Weights of a small transformer language model.
Architecture: learned positions, no biases in attention or MLP.
Each number is 200 + 20 x the weight over the matrix's rms, rounded and kept within 0 to 999. Layers, rows and columns count from 0.

# q: layer 5 attention query, 256x256, rms 0.0711, rows 233-246, columns 0-255
# k: layer 5 attention key, 256x256, rms 0.0609, rows 233-245, columns 0-255
q233,216,201,206,186,218,184,192,218,181,212,209,192,228,211,208,176,181,211,229,185,179,191,243,199,230,195,203,201,206,200,206,194,223,218,221,202,177,211,205,203,194,172,204,164,196,193,177,201,184,193,187,180,228,188,207,196,235,183,196,198,194,175,202,209,201,200,200,154,209,214,209,199,224,197,223,216,206,180,224,199,199,196,177,202,163,188,226,199,191,197,222,198,194,193,210,196,183,228,191,196,199,209,203,214,194,214,214,189,218,193,194,201,170,219,210,204,203,212,183,233,179,201,193,213,174,193,210,186,196,226,204,194,223,202,207,194,229,198,229,210,214,173,201,207,210,198,205,187,202,167,202,200,190,208,195,176,213,198,168,175,208,208,206,208,190,204,183,197,195,217,209,197,240,187,193,194,150,194,176,216,208,218,184,211,212,201,171,206,177,192,192,199,201,195,172,203,209,227,185,231,222,231,221,200,209,226,217,210,165,185,188,205,205,190,200,204,207,170,182,173,225,203,201,220,212,206,186,174,192,172,203,186,186,235,184,214,203,199,198,195,192,192,230,205,209,214,201,196,187,218,200,227,233,169,192,185
k233,200,213,198,186,231,161,203,202,210,168,243,213,210,217,234,186,193,190,230,216,199,196,229,206,216,190,170,194,202,195,186,198,208,213,212,212,187,199,211,204,200,194,183,200,201,183,192,206,207,230,198,203,201,158,234,214,190,188,225,201,200,193,210,198,200,226,180,172,232,205,205,189,195,202,201,208,218,210,173,178,182,200,195,183,189,196,218,199,198,213,195,236,181,210,162,225,200,218,193,185,243,217,219,200,194,214,191,161,202,187,213,179,181,205,200,220,188,220,184,225,200,189,198,200,206,205,202,216,209,233,222,207,212,210,201,167,211,188,223,196,200,199,201,197,208,171,201,200,205,176,211,179,187,210,207,195,206,195,185,187,242,215,200,203,192,193,198,184,184,194,198,211,208,176,166,200,191,210,193,187,194,197,189,216,187,229,192,238,199,170,207,195,185,209,202,185,205,178,192,212,204,176,209,214,201,227,184,194,207,180,160,196,185,196,222,164,187,170,191,183,233,198,210,221,214,192,180,213,186,182,202,201,194,227,210,215,213,224,172,216,207,183,229,207,203,200,190,223,200,195,223,207,220,205,195,184
q234,202,198,219,186,211,218,209,196,179,224,187,200,220,222,195,183,204,196,192,197,167,250,168,196,213,195,191,189,206,212,175,210,193,202,200,205,213,221,201,228,195,193,218,187,202,217,203,177,197,211,220,201,230,216,150,207,190,204,181,197,216,208,186,178,201,190,220,185,228,212,191,186,189,186,186,228,213,187,207,203,214,208,232,199,192,203,206,201,196,180,248,210,212,225,162,223,188,195,192,209,200,213,193,161,159,203,214,179,203,196,200,201,195,248,195,202,200,195,211,188,218,206,192,208,187,227,162,174,192,206,174,210,202,198,185,195,208,209,199,174,189,196,205,187,203,181,220,215,185,195,188,184,178,189,221,181,181,161,208,174,210,198,196,197,193,223,193,226,210,202,190,200,215,180,195,172,174,200,217,197,195,208,194,200,196,200,204,172,215,205,188,208,205,152,222,194,178,212,209,220,208,196,258,179,201,176,199,223,166,202,209,217,171,197,195,191,199,228,218,177,230,199,250,183,193,176,225,195,218,199,211,192,196,188,206,202,193,181,208,188,166,169,191,199,202,203,193,200,199,190,232,219,201,210,186,211
k234,206,209,206,211,260,225,196,192,192,193,235,171,185,225,206,190,221,206,201,186,177,243,188,188,218,208,205,206,200,226,204,190,214,212,221,214,188,227,189,189,173,168,220,179,208,232,230,204,173,197,223,191,224,204,193,208,174,204,177,211,218,208,170,201,189,181,214,196,218,198,193,211,207,181,196,191,179,193,174,222,219,190,190,224,207,203,179,206,173,197,206,218,214,201,171,235,182,192,175,198,191,216,228,206,180,197,212,212,198,198,182,190,209,181,193,200,198,177,177,206,194,188,194,219,193,206,191,194,164,224,190,198,204,178,187,200,195,189,214,208,215,210,192,202,200,218,173,244,188,175,210,197,202,227,197,188,190,191,203,192,202,173,179,202,242,221,201,214,188,211,194,215,227,187,203,212,188,185,187,182,226,201,213,227,205,191,219,202,191,181,199,216,220,184,248,212,187,210,185,206,214,210,237,205,205,180,166,188,170,225,193,191,173,180,207,189,184,192,198,174,236,210,242,183,187,179,194,186,208,196,206,161,198,201,227,214,188,208,153,210,168,172,190,186,211,169,213,205,197,190,180,209,176,210,211,203
q235,145,200,213,184,194,229,211,198,242,187,232,190,182,215,197,223,205,178,216,174,217,212,218,194,237,178,176,187,198,227,211,170,200,191,228,229,196,194,195,175,201,200,211,219,212,220,197,204,200,199,210,194,190,185,182,197,211,226,163,207,229,202,188,206,176,202,192,198,162,241,199,230,207,194,194,178,202,238,231,178,204,201,179,206,179,162,218,195,205,203,203,221,191,198,185,163,181,190,204,251,187,210,226,252,206,183,176,197,188,210,212,232,187,154,201,182,220,189,189,211,203,200,222,240,200,195,187,209,194,171,231,219,204,175,190,204,196,212,227,243,210,197,199,192,184,191,185,233,211,154,210,222,198,219,177,213,175,195,229,183,207,191,228,189,218,197,189,165,198,235,179,170,209,199,187,218,191,219,227,186,184,167,182,221,191,178,198,226,205,199,193,175,214,216,192,212,211,203,228,196,188,210,205,228,193,202,210,231,205,189,191,192,213,197,199,212,205,174,182,207,191,195,160,222,191,222,188,227,171,193,192,220,227,200,196,202,180,186,216,189,195,176,233,180,212,174,165,216,201,206,191,209,213,172,209,186
k235,205,219,173,178,192,186,200,190,171,186,205,204,195,230,205,213,180,170,207,181,189,226,237,218,206,223,201,213,233,226,183,229,198,181,208,208,207,228,187,174,218,218,186,191,202,177,192,211,199,196,214,196,228,202,201,210,206,195,231,171,205,183,181,197,218,171,198,176,195,212,199,236,212,169,231,215,196,184,222,216,195,212,211,209,169,155,207,221,226,226,232,242,188,179,161,196,174,200,191,232,203,203,224,213,163,155,207,182,201,208,207,225,197,175,226,212,187,210,166,221,219,211,198,199,205,214,178,178,193,207,217,190,190,200,177,192,193,201,200,230,226,151,179,188,205,219,234,185,228,206,210,184,175,245,185,196,194,203,224,189,220,187,226,223,240,190,169,180,210,201,209,180,213,194,214,208,154,239,229,160,202,203,204,168,230,173,208,199,217,226,209,175,184,203,207,242,179,200,216,216,220,194,207,178,220,155,204,230,196,172,158,171,232,188,177,174,173,219,182,184,165,207,208,205,204,183,193,211,191,209,148,203,193,206,209,184,197,180,234,178,183,195,233,203,202,183,171,196,203,202,252,233,193,152,213,205
q236,206,229,190,195,209,188,173,196,176,197,200,169,215,179,174,191,178,222,185,194,182,229,190,169,233,210,185,202,194,184,194,174,218,175,201,210,214,179,199,214,196,211,193,176,230,214,181,205,188,204,171,179,220,239,160,206,235,185,199,214,227,203,198,217,213,203,206,215,217,244,178,182,213,201,183,202,205,202,203,210,166,178,189,209,205,232,198,219,203,166,198,190,183,207,225,206,204,192,234,169,204,182,199,184,184,208,217,217,208,195,208,209,211,209,193,182,222,213,221,219,210,193,208,216,221,195,223,171,202,188,176,179,199,193,195,201,218,196,190,188,194,204,199,226,193,230,195,185,182,199,198,230,203,183,211,183,185,176,185,160,191,204,153,206,196,204,201,228,197,214,187,195,219,205,192,191,181,185,199,197,181,218,191,203,209,217,214,164,214,189,207,199,189,189,190,213,195,194,185,210,196,210,189,172,186,223,241,210,205,199,198,213,208,204,182,192,203,238,209,217,194,196,195,203,201,225,188,215,209,185,197,194,208,204,169,224,184,213,190,183,222,206,234,206,170,212,224,212,230,195,170,176,167,212,171,234
k236,212,200,222,195,226,189,194,195,189,206,219,200,203,226,199,193,189,212,195,222,227,195,190,202,211,210,162,204,198,200,179,162,165,183,220,225,215,168,212,209,199,204,201,186,177,213,161,173,188,209,200,213,200,220,190,230,208,215,188,211,195,186,198,222,199,227,215,183,196,228,185,210,188,201,178,214,211,195,175,223,184,193,186,200,187,213,206,233,211,207,221,182,172,227,196,223,217,213,224,174,212,204,234,236,207,213,208,210,199,195,189,210,183,172,174,192,217,222,207,242,191,181,242,195,222,188,212,221,207,180,190,195,186,167,210,233,186,191,188,202,177,183,189,232,209,227,190,199,190,188,190,208,206,216,179,185,200,173,188,189,169,193,178,212,200,179,200,209,203,219,226,203,207,202,224,182,192,160,163,183,175,186,205,207,227,194,200,203,214,202,213,204,239,177,201,199,176,203,155,204,193,177,192,219,199,223,213,212,192,172,211,189,192,188,190,222,158,181,237,182,207,234,185,202,196,227,195,172,199,204,208,222,221,230,196,210,161,225,194,237,213,205,215,188,178,215,208,201,199,180,181,196,192,184,187,196
q237,185,193,191,207,216,200,203,202,203,214,184,185,217,216,202,216,192,201,196,174,177,227,200,202,199,219,218,181,167,205,177,213,182,200,209,219,225,202,203,216,204,207,206,205,188,222,187,216,211,188,182,229,215,228,168,218,199,187,182,205,230,202,204,192,201,206,197,209,209,214,164,173,215,190,197,219,193,198,194,216,211,190,194,208,199,188,187,207,209,166,214,203,217,199,189,183,221,188,186,204,193,217,188,204,181,195,216,180,198,193,175,222,220,202,189,203,234,208,223,168,202,203,196,183,211,218,186,183,206,196,201,192,207,182,196,213,213,194,170,183,198,217,196,204,204,194,204,219,202,217,231,193,193,209,207,184,188,171,208,166,203,197,197,205,216,229,198,211,206,204,175,190,188,178,191,193,187,198,212,201,171,215,205,223,192,204,250,183,188,199,196,202,237,144,199,198,174,197,196,207,205,178,229,210,203,192,226,225,214,190,205,201,183,204,200,223,205,213,216,212,224,179,225,180,208,170,196,200,224,207,187,181,203,193,190,218,194,175,196,190,162,204,199,192,168,184,211,201,204,186,204,192,159,206,190,201
k237,228,199,181,202,221,207,212,168,208,171,193,166,168,244,212,212,219,217,213,187,208,205,197,203,201,237,221,181,181,204,201,217,184,190,214,228,207,215,198,226,191,186,209,202,182,217,216,186,172,179,191,190,237,205,192,196,183,224,190,207,221,199,219,203,173,200,208,194,218,178,187,206,201,223,198,173,193,171,167,219,202,202,189,229,217,195,176,216,191,190,198,223,199,158,195,196,210,193,196,186,203,202,208,200,164,213,205,190,209,196,197,215,207,188,217,212,192,193,185,198,239,194,218,190,202,231,174,206,195,219,194,199,195,182,212,233,198,180,192,203,192,204,182,210,181,186,201,206,200,201,216,193,209,225,194,199,183,198,210,183,198,197,192,210,239,223,211,194,187,219,203,204,187,176,239,181,195,212,173,181,167,187,224,211,220,188,215,222,180,208,205,200,244,186,216,209,195,198,189,213,219,206,223,223,218,178,191,216,195,193,218,199,200,175,186,206,190,198,198,174,207,186,182,189,187,185,167,197,212,204,193,187,195,198,216,210,171,190,189,216,163,209,215,199,221,158,192,199,219,199,192,186,179,217,207,196
q238,224,181,187,220,194,190,213,180,179,194,194,210,164,170,190,168,214,185,200,208,201,198,193,216,196,227,224,217,198,191,229,220,183,219,189,183,185,200,195,209,198,204,187,217,222,198,214,206,203,182,205,195,161,185,191,176,204,189,196,213,199,211,202,204,202,190,204,204,200,178,199,213,207,218,208,185,177,204,192,206,200,188,223,166,230,203,191,204,215,220,153,177,185,191,244,192,216,186,221,185,208,190,208,199,222,186,186,193,177,226,215,196,199,178,211,186,185,193,191,199,227,170,164,187,203,212,215,226,206,200,194,183,202,223,227,208,189,216,180,206,222,234,200,183,202,248,192,192,197,241,214,220,230,225,201,209,203,201,203,218,186,207,198,170,231,158,193,212,192,184,205,235,181,222,196,217,227,210,225,186,216,213,188,188,179,193,198,218,215,213,213,184,193,232,222,191,200,188,203,175,189,185,166,210,194,196,189,167,217,189,188,211,204,199,207,228,210,218,208,236,172,212,192,179,201,218,189,213,212,214,212,199,204,193,219,149,216,210,206,219,213,224,179,199,232,203,208,198,178,185,189,205,163,186,204,210
k238,216,186,203,203,177,209,201,195,176,233,168,186,185,160,172,199,189,215,173,199,206,189,194,195,198,226,230,205,208,199,242,200,210,202,216,190,205,195,175,205,201,234,185,188,218,216,234,197,208,168,189,181,162,223,157,169,214,206,182,217,191,222,201,209,186,190,209,195,189,186,193,188,183,204,177,207,183,191,210,207,210,201,196,182,225,205,200,197,212,189,181,115,224,208,264,167,206,187,209,186,182,192,185,190,209,193,185,205,203,237,193,200,199,195,212,181,225,201,204,189,213,185,193,228,200,176,210,205,218,188,176,182,222,205,238,188,206,223,187,219,199,200,203,165,206,227,165,181,170,241,198,249,204,193,216,206,199,202,203,226,156,202,215,205,208,181,196,257,190,202,226,201,184,237,225,221,201,205,221,196,216,229,191,199,200,189,217,157,210,231,201,222,193,208,175,218,206,205,230,191,194,220,168,199,207,208,213,186,192,184,226,222,214,202,193,205,221,227,187,242,171,204,142,184,190,216,215,207,196,199,228,209,222,183,165,157,220,198,233,198,224,228,136,197,215,215,238,182,185,221,188,193,188,200,194,199
q239,160,188,204,166,191,216,200,189,206,199,185,196,194,220,189,207,215,185,198,204,198,228,163,192,226,177,191,185,194,208,202,180,203,207,194,204,211,175,184,199,191,179,194,187,209,214,225,170,192,215,206,169,224,200,180,201,218,210,167,212,227,190,186,202,182,185,204,213,210,218,194,215,225,200,206,171,207,224,215,196,234,201,182,208,213,194,208,198,152,199,192,200,200,188,205,167,205,169,196,211,175,203,210,204,184,194,189,189,214,204,222,242,205,200,180,183,173,166,201,168,227,195,216,205,198,207,186,162,197,193,181,208,208,193,163,178,174,198,190,216,194,208,187,220,194,170,220,219,201,195,183,202,200,200,213,205,181,184,232,206,211,201,216,191,225,211,226,206,192,222,182,180,215,194,209,209,206,204,200,221,174,191,216,193,201,199,194,199,225,196,179,193,179,204,218,219,198,210,189,193,202,228,213,203,145,184,201,236,199,227,204,193,214,192,181,237,211,181,215,187,213,175,172,161,189,164,187,182,198,184,196,194,223,189,188,205,197,187,231,194,181,229,228,172,199,170,200,209,228,189,217,164,186,206,224,233
k239,178,195,219,151,188,178,234,163,177,188,192,188,191,229,214,176,195,174,204,202,189,225,212,211,221,228,205,195,224,225,198,175,194,205,209,195,224,198,206,207,192,189,196,197,198,186,195,167,211,190,223,180,204,183,189,228,242,190,179,190,222,191,164,222,188,196,170,202,223,235,198,226,219,171,188,210,211,199,208,184,211,236,165,240,183,186,205,214,201,267,207,234,203,214,191,182,212,170,185,201,201,192,225,209,178,156,185,175,182,220,207,220,213,175,179,195,182,189,202,220,227,206,172,194,200,180,191,163,196,212,190,194,192,186,160,171,216,205,174,212,208,197,171,202,220,189,198,217,215,217,217,194,187,212,191,206,182,165,224,209,219,185,182,217,219,182,222,213,200,199,189,184,217,200,219,211,217,232,201,196,170,180,191,186,215,187,184,202,219,192,197,194,198,213,214,204,198,226,174,171,200,197,219,190,192,180,219,229,197,181,188,174,189,179,176,200,166,195,225,195,175,196,207,185,179,202,177,211,197,204,190,199,198,204,216,185,181,235,219,197,173,224,245,179,203,188,182,207,190,168,225,222,192,171,229,241
q240,210,230,228,199,220,224,189,212,209,213,211,209,201,205,201,193,204,198,195,180,212,205,239,182,199,207,211,191,192,216,180,194,180,189,228,215,216,226,191,202,192,231,233,232,194,192,170,183,211,198,213,212,200,194,179,189,178,216,176,191,187,214,199,202,181,219,203,158,199,226,189,207,177,156,197,202,219,180,187,198,199,180,224,213,167,184,199,185,220,210,229,196,181,198,186,223,163,219,196,172,203,212,194,217,212,195,222,202,220,206,185,189,185,190,207,201,243,203,187,224,179,207,211,207,191,170,170,218,193,197,211,213,176,185,211,199,219,190,242,178,173,204,202,195,226,237,196,203,218,168,236,194,187,228,184,196,181,195,218,197,198,193,196,211,187,198,170,197,208,205,196,212,227,189,186,172,181,198,194,155,204,198,180,223,187,180,211,208,197,210,203,188,281,192,192,187,193,211,212,217,196,205,212,182,236,250,198,204,201,169,177,186,181,192,213,164,189,197,190,174,208,187,227,220,209,211,211,199,183,209,222,195,198,204,213,184,177,181,214,191,199,144,213,180,207,233,180,199,177,211,205,203,245,189,211,182
k240,207,212,170,228,224,191,177,219,206,178,223,204,215,210,209,183,202,211,221,189,177,200,196,210,186,188,192,228,173,209,196,209,193,204,213,222,187,208,202,189,187,202,201,237,198,184,198,230,194,189,181,202,217,198,227,205,128,206,200,207,194,203,220,185,181,186,229,149,197,177,203,195,211,189,242,180,187,189,197,231,172,169,243,174,175,186,195,193,199,188,210,209,197,195,173,257,187,238,174,192,223,235,213,214,175,191,227,210,218,172,194,195,225,189,197,243,206,204,159,230,200,214,241,215,189,212,205,189,180,234,223,219,173,207,196,204,191,188,212,206,207,236,200,209,196,219,204,204,228,182,233,184,201,232,214,179,179,228,199,205,215,209,200,230,208,207,191,151,199,184,205,225,197,187,192,184,172,205,185,168,210,199,189,218,191,215,231,212,195,209,201,193,235,208,237,179,177,192,212,263,209,219,182,188,224,184,161,206,206,193,193,175,193,181,223,181,192,196,189,173,221,224,235,218,226,198,194,187,188,204,168,170,193,194,241,211,202,187,200,216,179,153,205,200,209,217,204,183,194,215,220,188,219,202,190,172
q241,179,205,201,166,216,177,199,185,214,188,217,201,172,233,197,172,170,202,198,213,206,215,220,193,205,184,220,213,216,199,216,177,195,216,195,184,205,191,192,211,198,182,195,189,182,188,202,189,179,204,224,200,223,170,212,201,194,205,184,200,182,191,213,204,200,192,210,164,198,209,208,214,204,198,243,207,209,190,214,199,203,226,202,193,212,233,213,187,170,215,220,200,193,202,170,206,189,214,170,201,190,208,204,199,190,193,200,189,211,197,201,207,182,217,210,212,203,187,199,192,207,212,198,209,176,183,197,208,208,197,186,182,226,222,183,183,198,203,212,234,213,167,191,197,200,195,217,202,212,188,185,179,195,207,188,201,228,187,200,182,177,196,192,204,194,191,172,178,200,210,210,182,212,208,185,202,200,201,190,191,226,185,210,192,221,185,178,225,209,196,183,192,187,185,173,199,199,207,187,212,207,219,200,224,173,191,181,209,181,209,193,174,218,198,200,185,198,171,197,176,205,202,194,185,180,196,200,188,193,179,220,223,196,206,199,202,216,154,212,195,199,206,191,215,220,193,180,213,187,189,206,222,244,200,246,216
k241,177,229,189,192,209,179,216,191,215,181,216,195,195,210,231,181,203,163,181,199,194,197,202,196,190,176,203,206,244,211,191,176,196,204,197,196,202,191,222,195,203,193,184,223,205,185,191,225,195,237,237,200,212,179,218,225,204,191,188,200,197,200,197,204,216,188,183,170,210,198,190,207,236,192,229,210,197,211,199,188,181,221,212,193,198,212,199,199,193,227,181,214,196,227,162,204,200,193,175,221,210,212,209,201,177,171,183,185,200,202,208,195,189,199,170,192,198,210,204,200,200,217,181,197,205,194,199,211,208,226,196,199,187,217,175,159,219,204,203,198,196,188,203,194,214,189,188,211,222,207,214,165,159,218,206,195,206,182,215,186,241,191,187,197,172,188,202,187,210,223,180,177,201,204,182,212,228,231,200,196,221,191,212,196,197,224,194,220,207,152,208,187,180,216,196,196,200,189,189,198,213,178,193,213,194,207,178,196,196,217,191,199,200,204,216,197,210,180,187,198,197,199,218,193,189,169,205,230,179,184,226,202,190,199,212,196,238,192,192,188,208,166,216,211,201,207,197,232,199,183,223,231,208,199,243,238
q242,174,189,218,165,185,181,223,225,214,168,198,194,188,214,199,222,225,180,185,219,202,203,183,200,174,189,179,207,196,213,199,183,184,220,184,189,225,182,183,202,185,197,200,221,174,224,237,198,181,208,214,212,197,191,200,201,205,202,200,210,210,197,197,164,214,199,184,220,211,201,207,180,215,219,173,210,219,219,171,211,220,212,187,219,221,231,185,195,200,215,185,181,196,230,176,194,223,187,223,237,195,179,204,149,206,212,187,208,180,203,231,210,205,188,188,191,189,190,256,180,206,197,202,194,217,191,180,186,201,172,190,190,196,162,190,201,184,223,208,203,198,186,207,178,190,185,185,223,182,188,187,196,178,181,186,217,196,204,228,202,191,195,185,171,189,200,202,215,202,202,177,186,198,183,206,215,223,190,222,213,183,197,175,198,193,197,178,213,232,187,187,209,176,209,206,206,213,165,190,154,193,182,186,225,171,178,190,223,208,221,190,225,226,203,204,186,205,185,223,184,189,181,191,235,180,195,219,191,209,234,207,211,205,198,178,188,189,206,192,197,222,219,192,194,224,162,193,222,241,179,171,168,236,225,200,192
k242,181,182,203,194,176,219,219,212,200,185,170,199,189,206,198,179,214,174,180,215,188,192,193,180,195,192,199,213,193,227,191,186,196,191,185,168,201,159,200,205,194,230,214,211,187,224,197,189,200,215,243,215,201,199,221,220,241,193,190,164,212,211,164,199,217,194,191,216,195,260,186,196,215,227,192,219,185,213,201,195,206,206,204,245,163,201,208,215,188,219,223,192,201,201,201,198,207,171,236,248,171,184,238,187,192,210,211,180,172,200,209,244,192,198,200,186,191,193,230,175,204,188,184,218,215,179,197,206,188,199,191,200,178,195,180,206,204,222,170,215,209,175,212,172,209,185,173,214,213,158,184,190,181,167,191,236,171,162,210,208,182,175,183,204,182,198,203,180,202,205,163,169,217,214,210,195,216,197,225,210,196,186,203,167,214,181,168,203,215,169,207,200,204,203,210,197,178,202,187,157,220,195,214,204,227,173,228,219,226,181,244,203,225,230,210,212,201,180,243,216,163,196,210,190,178,237,223,191,203,250,207,182,200,203,155,175,188,200,191,201,189,170,189,209,215,186,173,213,214,212,181,225,205,176,212,205
q243,153,186,206,217,166,197,216,205,198,193,203,209,199,189,189,214,226,201,187,218,176,225,159,205,208,190,176,198,200,207,200,181,193,194,186,217,217,176,222,179,182,200,204,196,217,217,224,191,179,214,218,182,212,219,189,215,210,195,204,202,218,203,218,190,192,206,227,238,229,202,176,182,209,220,181,218,211,207,215,210,211,174,214,193,234,222,190,220,193,166,180,191,205,198,179,186,198,181,218,216,205,186,216,190,195,190,203,221,166,194,217,214,182,202,180,203,180,164,222,173,215,183,216,203,212,226,203,177,204,174,188,200,195,189,191,199,200,207,191,204,208,198,191,210,209,171,209,233,163,219,185,215,210,188,191,219,184,196,193,210,198,190,196,175,222,217,223,205,190,189,200,183,201,176,206,212,231,185,228,216,202,182,211,180,189,210,212,201,218,206,215,189,177,208,220,187,182,170,201,198,172,184,219,198,168,176,225,210,187,213,227,213,182,202,189,217,231,190,213,216,185,177,203,179,195,209,202,198,221,209,195,217,203,167,189,214,202,196,197,209,178,244,202,190,200,195,199,208,222,193,185,190,172,209,188,193
k243,216,197,234,172,176,214,207,178,175,215,194,192,168,197,185,200,210,201,200,209,191,208,186,190,216,230,210,196,218,230,205,194,187,193,209,197,204,200,198,231,175,212,202,199,189,233,207,158,187,212,220,191,201,236,187,199,239,188,194,192,211,222,201,206,189,177,212,242,203,176,177,203,212,203,184,209,190,167,191,211,229,186,230,213,235,206,200,231,203,194,203,172,209,177,221,174,189,180,216,200,200,175,215,205,206,187,225,195,171,211,196,226,180,191,192,189,207,193,230,183,207,162,173,204,206,195,171,191,186,187,187,198,219,195,194,197,191,211,171,225,209,153,188,192,224,206,188,220,173,200,175,223,206,199,199,236,174,184,205,208,185,174,200,187,227,205,202,214,196,206,173,193,228,195,252,180,210,179,222,194,224,185,191,172,218,158,201,186,194,228,207,197,232,190,208,209,189,201,201,161,213,184,196,195,203,182,221,204,186,210,228,226,212,186,169,264,212,204,234,210,182,183,185,172,179,205,190,149,224,223,237,182,182,197,178,191,197,200,211,191,193,243,194,195,214,190,196,201,214,181,164,223,174,192,218,206
q244,219,192,193,193,216,200,188,222,208,194,172,208,221,217,213,193,186,191,208,194,226,176,230,210,176,204,210,205,201,211,201,231,214,195,202,184,189,229,203,198,217,220,205,209,183,189,170,215,245,195,167,225,190,196,233,191,208,216,216,192,203,196,185,191,204,208,156,165,173,195,220,197,208,187,228,185,204,187,189,189,209,223,193,193,160,175,204,195,211,217,222,221,193,209,195,205,207,227,177,196,175,221,185,221,184,220,200,192,212,191,170,183,196,200,208,230,197,218,208,218,180,212,197,187,174,201,199,224,181,213,219,202,208,195,210,202,195,183,209,215,186,192,213,190,203,208,194,179,229,170,184,163,191,222,191,186,231,220,216,208,219,212,220,230,190,190,178,175,213,183,214,200,193,193,208,178,179,218,158,207,197,194,199,216,207,193,203,201,166,199,190,244,226,183,189,193,210,221,201,213,213,208,202,180,235,191,170,172,213,168,165,177,215,203,212,185,177,208,178,180,244,211,196,237,200,194,205,191,192,212,194,185,172,231,208,222,202,218,184,198,194,173,182,210,192,207,192,198,221,217,233,208,228,210,198,162
k244,180,184,175,219,216,218,186,214,229,179,174,215,250,200,196,191,201,193,193,191,227,189,192,209,174,184,191,190,176,168,202,226,227,195,215,211,199,221,205,166,210,189,193,224,192,183,196,251,224,201,151,229,194,181,221,188,193,214,231,224,206,168,209,170,222,209,184,192,177,205,200,186,194,191,204,178,193,238,237,147,196,200,162,179,187,187,197,191,181,183,221,256,204,204,184,195,224,215,167,194,185,229,192,200,217,220,193,228,217,215,179,180,216,219,215,211,182,206,185,186,173,223,221,182,183,227,213,215,199,210,214,205,181,211,214,227,176,176,230,186,195,230,206,208,184,168,219,215,216,188,200,165,216,209,209,174,261,217,176,173,230,200,222,202,177,218,170,180,186,187,202,213,169,170,166,202,172,223,174,208,206,225,228,230,193,211,202,207,190,192,193,219,154,209,202,206,217,204,197,230,165,209,232,199,214,219,202,192,218,203,181,186,190,201,217,179,196,207,154,185,244,198,214,225,187,185,186,224,195,172,168,218,199,197,216,226,197,191,152,193,186,205,195,239,188,200,180,204,223,211,260,181,213,220,181,167
q245,186,195,175,179,208,203,197,193,198,192,185,216,186,211,194,177,192,197,212,188,235,216,196,205,227,190,193,199,217,195,215,208,214,204,212,203,195,214,200,190,199,169,176,190,245,186,178,197,201,182,177,175,203,201,197,189,206,187,186,206,188,179,200,208,190,188,184,199,208,219,200,229,212,210,222,166,176,219,231,189,211,203,172,194,198,184,219,203,173,194,195,212,184,158,227,170,204,208,183,201,176,230,215,247,199,193,189,195,231,192,203,217,187,187,209,192,199,204,174,205,193,204,203,206,199,186,205,201,201,210,187,209,233,199,179,200,184,200,208,239,195,214,194,211,192,193,212,200,210,198,204,217,205,219,195,205,200,198,193,187,198,208,213,217,239,194,206,155,205,194,215,202,197,224,202,218,194,211,176,200,165,214,210,199,224,193,198,233,201,194,175,172,181,187,214,202,197,229,202,220,210,214,197,205,176,193,221,208,202,184,189,186,236,190,205,229,202,195,182,205,205,203,159,179,216,196,189,192,211,185,192,202,199,218,205,202,207,198,231,203,206,210,246,183,227,181,201,206,184,201,206,234,190,178,196,203
k245,191,219,183,177,217,158,221,180,192,187,178,209,197,201,209,181,183,160,212,186,211,216,216,214,203,194,191,172,227,192,210,175,190,201,211,193,210,203,201,189,201,190,172,213,236,177,203,211,197,197,172,184,191,211,182,218,216,193,207,216,200,204,177,223,207,214,179,201,232,208,190,200,222,197,200,198,202,226,233,165,197,221,178,201,211,182,212,196,233,219,196,213,189,197,200,189,207,199,162,180,196,207,213,196,191,190,177,185,217,226,199,203,227,196,221,217,214,221,182,224,211,220,191,205,221,187,209,199,224,194,213,194,214,194,181,185,218,188,216,227,201,222,179,186,194,216,197,218,212,217,214,185,179,238,196,184,216,192,220,187,236,202,208,216,193,171,203,206,195,185,214,196,181,190,210,206,188,244,202,178,171,219,200,209,210,210,200,222,196,196,189,198,174,209,187,234,205,205,217,207,189,185,222,213,180,218,201,223,189,176,167,156,212,181,190,169,187,211,176,182,192,185,182,196,181,172,171,230,195,182,189,216,193,206,217,191,215,211,210,204,200,219,236,188,215,200,188,232,197,169,247,204,194,181,193,215
q246,228,189,184,197,197,171,183,192,178,227,196,170,178,179,201,190,193,194,214,200,191,203,199,210,241,214,208,204,198,182,211,194,201,207,179,210,175,179,196,209,190,180,203,162,206,202,230,190,178,196,205,189,173,171,202,216,198,190,198,207,200,195,199,224,211,188,230,191,234,201,215,209,214,216,197,227,194,194,210,204,185,197,207,193,214,209,206,212,192,180,180,196,200,182,233,195,187,192,195,178,214,198,201,191,190,189,178,182,202,206,241,212,204,223,205,188,174,196,181,194,216,213,170,204,196,222,204,196,217,215,180,192,210,212,189,200,207,198,177,186,204,205,189,198,185,202,201,200,184,239,199,222,223,189,237,205,192,207,184,202,181,198,185,179,202,212,235,230,199,199,203,215,212,220,198,209,195,185,226,210,205,204,206,173,209,193,173,187,226,170,213,167,182,203,212,216,202,215,190,213,218,204,199,223,183,178,238,212,206,195,238,222,188,185,193,219,220,184,229,208,163,203,214,144,220,206,194,203,225,181,205,193,211,185,202,169,211,189,215,203,189,228,203,189,211,193,221,189,189,200,190,204,145,182,183,236